Weights of a small transformer language model: a variant of SOAP for these matrices.
Each number is 50 + 12 x the weight over its row's rms, rounded and kept within 0 to 99. Layers, rows and columns count from 0. The size before them is the row's rms in percent of the matrix's.

# layer 4 MLP up, 2304x576, rms 0.137, rows 542-575, columns 48-95
095:49 51 64 67 59 49 49 49 56 54 56 39 53 54 30 48 48 34 39 52 56 54 53 59 43 32 44 37 49 66 79 49 42 57 19 46 54 55 63 63 67 73 44 54 50 60 43 57
094:25 51 38 48 52 62 72 54 17 50 71 43 34 40 62 37 19 40 46 47 50 50 58 45 54 50 42 34 57 59 27 50 51 35 63 45 31 54 65 50 68 53 55 39 50 52 47 57
105:57 49 45 48 31 59 39 28 76 47 41 36 43 50 63 59 47 58 55 49 37 39 63 42 53 43 45 53 37 40 49 57 50 52 71 51 77 46 45 69 40 31 58 44 40 45 69 25
103:65 50 61 72 40 57 55 30 43 62 52 58 32 56 69 68 33 43 68 81 50 55 58 45 55 42 60 63 47 26 47 63 61 51 38 43 60 48 66 42 46 53 48 40 52 41 54 59
103:36 48 66 43 54 75 65 68 32 50 26 51 69 23 38 65 66 20 53 62 27 28 19 68 33 61 65 25 53 56 40 39 45 31 54 56 59 39 47 53 67 57 58 46 45 50 59 45
103:43 43 47 42 38 55 60 50 75 74 47 58 54 28 51 56 42 56 52 29 58 53 40 64 39 56 48 54 66 49 46 34 58 46 60 57 40 65 40 41 44 48 54 36 60 52 50 23
082:38 33 31 64 42 46 55 47 57 77 38 55 52 63 57 55 57 49 58 69 42 64 60 44 39 74 64 49 57 49 60 45 38 64 23 65 29 35 57 46 38 46 28 57 23 42 43 72
083:51 37 40 46 45 50 29 69 29 27 55 47 62 56 53 66 44 39 50 34 35 44 57 62 46 54 48 49 37 45 41 57 60 56 45 63 52 53 71 55 61 58 26 48 57 43 66 69
115:53 52 52 52 51 58 56 59 42 55 39 42 54 63 42 47 57 34 34 41 52 63 51 40 46 34 47 61 39 38 56 42 67 63 41 46 40 45 46 68 75 53 35 60 55 32 42 36
096:30 52 55 38 54 44 42 77 63 42 45 26 51 39 74 23 48 67 80 39 43 55 71 58 53 33 50 62 56 72 44 27 65 49 39 43 59 58 49 47 67 54 48 64 30 72 57 30
092:58 65 63 52 41 69 35 80 53 69 77 55 57 67 58 58 56 43 57 37 78 50 69 35 59 54 29 54 35 43 46 40 50 48 37 32 89 43 56 40 35 68 61 57 69 40 59 39
092:40 54 42 67 57 35 54 13 47 55 35 33 22 35 27 49 49 62 58 49 53 41 63 39 36 59 44 43 56 51 69 52 44 59 44 46 58 38 54 50 49 57 46 58 43 46 65 40
108:40 65 60 52 51 48 62 49 63 40 44 63 58 34 62 60 55 33 50 44 32 55 48 54 54 31 42 59 25 60 64 56 41 67 47 56 46 48 54 66 45 10 51 43 36 30 63 72
103:28 45 57 52 73 42 26 35 56 57 29 50 69 34 58 49 47 59 60 37 47 44 49 34 49 43 38 44 66 53 45 43 63 75 47 33 42 22 73 63 44 54 58 55 69 45 43 56
108:54 31 53 62 50 28 46 46 44 59 45 41 56 52 58 54 39 42 47 36 39 58 71 70 42 33 50 66 42 44 61 55 57 43 50 77 42 67 34 39 49 58 41 48 51 42 47 61
093:64 40 51 38 54 56 40 67 51 68 62 30 54 52 51 58 52 65 55 45 41 45 63 47 41 45 56 52 28 50 67 65 52 44 49 57 40 76 66 61 26 43 28 24 62 54 58 47
089:44 41 59 55 41 58 72 39 49 70 59 67 42 57 58 46 44 56 61 61 45 58 52 59 70 50 54 43 35 46 78 68 48 62 53 76 81 68 60 52 37 36 73 49 36 59 71 38
107:62 44 53 56 56 56 70 55 50 49 54 40 77 47 41 45 70 60 44 30 51 53 49 51 53 29 26 47 63 59 59 38 35 36 57 48 44 53 35 41 32 54 53 35 43 49 71 39
101:60 32 51 42 66 65 49 56 50 63 43 41 30 52 47 59 54 49 43 36 42 67 38 42 42 53 59 43 37 49 57 71 88 52 51 64 63 46 57 51 67 34 55 51 65 64 48 40
100:42 58 17 55 42 55 49 61 55 49 48 47 68 36 46 31 59 53 48 26 74 70 41 40 30 47 32 44 45 58 62 48 37 66 38 25 50 54 48 66 47 53 52 53 60 57 39 55
087:42 69 44 40 58 47 41 44 41 53 48 46 36 52 54 51 64 54 31 51 65 51 58 53 60 35 48 61 67 45 60 40 56 56 48 31 36 55 42 40 56 66 46 50 51 55 51 55
073:40 35 47 68 43 47 38 52 49 46 55 55 24 61 52 56 55 48 32 48 36 41 43 60 42 44 43 59 46 39 43 45 58 63 37 64 30 50 49 50 63 50 48 58 63 46 66 63
104:61 47 39 55 59 53 24 46 56 40 64 52 39 52 46 34 33 35 57 66 47 47 40 53 71 54 42 42 52 51 37 54 46 62 63 36 68 70 59 91 57 63 58 45 47 56 46 43
097:55 48 63 51 44 41 63 50 62 43 58 62 27 53 40 67 63 27 38 48 35 52 81 57 45 53 53 64 38 38 70 54 29 56 63 54 56 57 57 51 52 49 42 51 33 72 33 40
104:40 42 46 55 33 45 96 50 26 36 42 45 37 54 64 47 62 47 64 52 58 36 37 48 52 48 46 24 50 36 42 64 32 45 48 45 27 48 47 28 54 25 55 43 37 47 53 49
097:59 36 30 55 65 42 34 39 41 48 44 64 88 59 69 57 49 35 53 54 44 57 66 31 30 55 48 38 32 54 66 45 80 81 52 21 45 45 46 56 53 53 53 54 43 43 62 54
098:51 61 47 49 56 66 62 40 34 55 54 46 42 51 47 42 44 59 43 40 51 31 49 42 46 50 36 43 61 31 50 62 47 57 45 73 46 63 42 42 32 51 47 45 38 42 31 56
101:65 67 47 33 51 55 34 38 62 77 56 56 55 46 43 44 55 51 42 37 78 47 69 34 51 47 47 52 86 53 63 49 47 69 63 61 46 44 46 41 63 57 55 52 72 53 42 31
079:50 50 46 57 64 53 58 64 63 67 38 85 64 45 40 33 48 54 82 22 47 69 55 47 52 69 23 53 27 44 39 42 36 84 55 52 31 40 64 38 66 68 71 39 54 48 33 46
104:60 56 38 75 70 34 35 63 50 12 48 47 37 58 43 63 64 66 56 45 70 57 49 38 41 50 66 16 34 70 54 54 47 47 53 48 49 62 57 46 43 59 34 46 52 56 58 56
098:61 53 50 56 52 59 49 62 42 84 49 78 63 55 22 55 74 46 48 61 38 58 41 51 35 54 60 61 53 67 52 63 48 47 63 52 27 54 43 63 59 51 55 52 64 43 49 52
101:56 48 61 32 49 39 58 39 53 36 48 38 56 29 46 42 50 56 53 37 49 41 59 41 63 49 41 44 71 60 82 36 45 76 37 21 71 37 63 66 34 31 55 76 51 47 58 54
105:25 54 56 55 24 29 32 63 36 47 49 39 61 57 55 59 43 50 38 42 34 39 48 38 57 32 68 56 49 50 41 64 54 32 22 61 32 52 51 35 43 48 69 50 46 33 43 46
097:43 35 46 74 46 48 69 27 46 61 47 38 59 31 41 37 58 64 47 44 44 54 52 38 43 49 62 53 49 38 42 69 63 54 49 38 67 53 52 49 48 55 79 34 41 57 62 40
# layer 4 MLP down (transposed), 2304x576, rms 0.134, rows 542-575, columns 48-95
097:31 42 52 56 34 71 48 67 49 46 47 53 41 39 66 49 39 68 57 42 42 69 69 50 52 68 43 76 38 38 46 42 60 53 63 50 59 48 38 36 65 41 57 41 55 56 31 55
093:50 59 66 47 31 75 54 63 58 37 34 39 34 48 56 49 58 62 50 52 58 71 38 53 32 44 48 66 54 32 55 54 69 48 61 48 47 40 40 37 29 50 47 70 43 32 34 41
104:59 48 44 39 30 37 27 58 42 53 65 40 79 29 47 40 59 59 59 48 53 54 55 73 41 36 46 73 54 51 46 73 73 63 43 43 42 56 66 42 68 61 49 61 33 63 51 67
101:73 62 55 27 39 59 43 38 35 53 46 40 58 57 68 68 61 33 61 28 61 56 56 56 52 57 49 25 63 47 38 65 50 29 40 44 38 43 60 60 16 39 73 49 51 54 41 62
105:61 39 49 61 44 40 64 62 27 48 34 39 47 53 44 58 28 60 58 68 44 52 60 66 58 26 48 45 65 42 60 50 66 42 43 52 51 37 67 35 43 47 83 60 51 50 56 45
103:51 54 47 50 45 44 45 62 68 54 39 52 51 35 45 35 67 64 36 08 41 53 37 64 35 57 32 41 54 45 60 40 39 56 37 40 41 61 51 53 56 50 44 21 66 48 42 36
095:48 53 57 68 57 35 70 63 58 47 58 42 64 51 73 38 60 50 35 52 55 42 41 51 35 44 41 50 43 83 28 44 56 44 39 28 44 44 45 62 57 39 56 76 85 56 52 38
091:38 52 68 36 65 28 32 20 56 32 48 53 39 48 60 37 49 60 62 68 65 64 49 58 51 47 63 64 53 54 55 47 68 41 54 54 40 48 42 37 66 44 52 61 61 50 49 40
105:48 53 36 75 38 41 58 64 55 48 51 65 45 73 48 61 50 50 40 24 39 35 49 34 55 41 55 54 69 62 36 51 50 41 37 59 58 53 39 61 47 53 39 58 44 49 52 57
094:60 43 59 49 57 64 40 55 23 49 42 57 70 42 36 60 78 51 65 52 75 44 65 23 45 53 67 41 38 52 52 69 54 58 38 60 47 53 65 60 51 59 51 45 54 29 37 39
091:57 37 68 75 67 55 49 33 41 29 26 34 74 47 48 34 64 49 40 46 47 55 71 56 49 48 36 58 74 36 53 36 53 47 47 64 49 79 48 50 61 46 40 40 28 46 60 49
103:50 52 37 53 51 55 43 45 53 66 49 40 77 41 33 53 41 47 37 59 38 55 46 57 41 61 62 56 63 38 56 47 59 46 39 48 38 40 34 55 48 27 53 54 44 50 47 54
103:54 36 43 44 66 31 60 44 69 41 51 53 46 47 53 78 34 40 46 47 40 28 55 55 48 56 56 44 55 64 44 49 34 21 57 25 43 50 71 55 49 53 40 76 65 48 60 54
099:46 56 37 56 31 65 46 62 37 41 63 81 62 59 39 57 58 55 44 46 51 63 46 47 61 58 28 59 38 57 49 39 49 56 33 40 55 74 29 46 61 47 52 57 51 22 68 53
113:53 62 49 25 81 69 37 43 55 48 63 46 55 65 66 49 51 66 55 51 55 69 47 70 58 44 61 63 62 36 61 41 58 55 45 57 46 52 58 57 50 46 61 40 63 44 32 55
093:31 52 49 69 35 56 42 44 42 59 57 51 45 30 66 61 67 34 27 54 34 45 66 53 63 58 52 60 74 60 27 42 54 33 39 20 61 54 53 59 77 63 58 65 59 48 53 40
091:48 40 52 51 39 26 27 43 52 58 54 66 39 53 46 55 65 34 46 29 64 42 33 53 52 52 34 46 54 38 46 30 44 35 57 44 48 37 40 54 39 61 47 41 39 66 55 52
102:36 35 39 43 52 48 46 38 54 52 39 78 40 51 59 55 52 44 42 53 44 43 42 51 53 32 49 66 73 59 46 65 42 34 56 35 75 50 45 47 50 52 52 54 32 64 39 21
100:51 34 61 46 38 48 50 26 36 37 37 55 63 54 60 53 30 53 63 41 47 46 48 40 45 57 45 56 57 73 45 32 49 47 38 31 33 44 50 43 48 30 58 58 69 36 64 49
098:67 47 42 33 53 40 39 61 60 37 55 54 68 60 69 52 69 38 53 48 58 45 46 50 37 55 50 60 61 54 38 53 49 56 68 49 57 46 55 41 52 40 36 61 48 52 48 56
089:46 38 37 59 59 56 54 42 45 50 36 49 50 38 51 63 43 42 43 45 44 60 45 55 30 67 54 67 45 73 36 49 42 65 46 40 33 53 49 37 53 35 41 49 36 33 46 58
083:50 54 45 41 49 61 57 45 55 56 38 62 68 48 39 36 48 46 62 37 64 81 54 54 53 59 71 47 51 53 44 62 37 18 67 43 62 51 46 56 17 71 48 61 47 61 52 42
104:42 29 33 44 47 42 58 71 55 45 47 27 38 41 37 39 69 70 51 63 42 55 64 70 42 43 56 58 63 43 67 61 49 31 63 61 45 43 58 67 35 61 55 60 48 71 40 18
094:72 29 48 60 47 48 44 49 44 49 42 56 60 51 72 48 55 55 52 43 59 70 22 37 49 31 55 35 56 65 65 63 58 56 64 81 74 53 45 19 50 47 52 62 53 45 45 65
101:39 63 62 51 48 41 52 74 65 46 53 47 76 39 58 50 64 62 36 52 51 61 59 48 38 68 42 51 43 68 52 47 47 48 45 32 60 42 30 47 60 56 51 45 42 59 63 76
100:56 48 30 74 34 32 57 52 54 59 63 42 54 37 52 54 43 61 53 41 52 33 51 65 58 37 62 65 38 42 61 52 57 34 30 45 59 40 39 72 72 50 49 56 34 44 49 32
099:63 54 43 35 47 78 42 49 49 35 47 51 46 61 53 38 70 60 50 44 28 36 48 37 51 42 57 61 42 51 60 54 50 50 48 37 63 61 66 44 64 61 49 38 46 61 52 35
103:44 46 54 69 54 52 48 54 36 43 49 64 59 57 54 55 64 60 45 61 37 48 38 50 53 44 48 58 52 61 48 62 44 56 50 33 33 39 64 61 48 37 56 41 64 47 49 51
093:55 61 42 57 58 25 56 42 52 26 13 44 44 32 47 60 55 56 48 48 62 40 40 38 51 43 65 67 68 71 33 45 64 54 56 61 51 33 18 31 60 44 38 53 43 43 36 53
102:78 61 43 52 50 55 70 59 57 49 50 55 62 75 41 55 34 48 38 56 54 51 55 37 52 83 36 65 49 36 44 40 34 55 29 59 55 59 51 63 29 53 74 59 49 41 32 54
092:37 50 38 44 50 46 44 34 81 42 51 47 39 51 55 74 58 53 53 48 60 63 49 37 65 47 60 30 57 60 43 57 46 63 53 70 60 83 54 49 66 74 63 36 27 62 66 56
100:29 43 37 23 42 40 65 65 63 37 69 79 53 53 59 41 56 49 51 66 50 48 59 56 40 53 53 61 35 56 70 42 64 58 37 75 39 52 40 53 38 73 40 42 53 69 25 43
101:51 52 54 23 39 44 65 47 58 43 48 41 62 59 71 28 48 35 51 43 54 56 58 55 32 60 60 52 65 53 50 70 89 58 47 39 26 38 64 79 37 59 47 58 64 52 38 38
100:49 59 40 46 31 52 76 20 31 56 50 51 52 54 53 37 44 47 71 68 62 36 38 59 49 49 81 43 41 73 57 40 66 61 39 74 49 19 63 51 50 53 55 53 54 48 48 58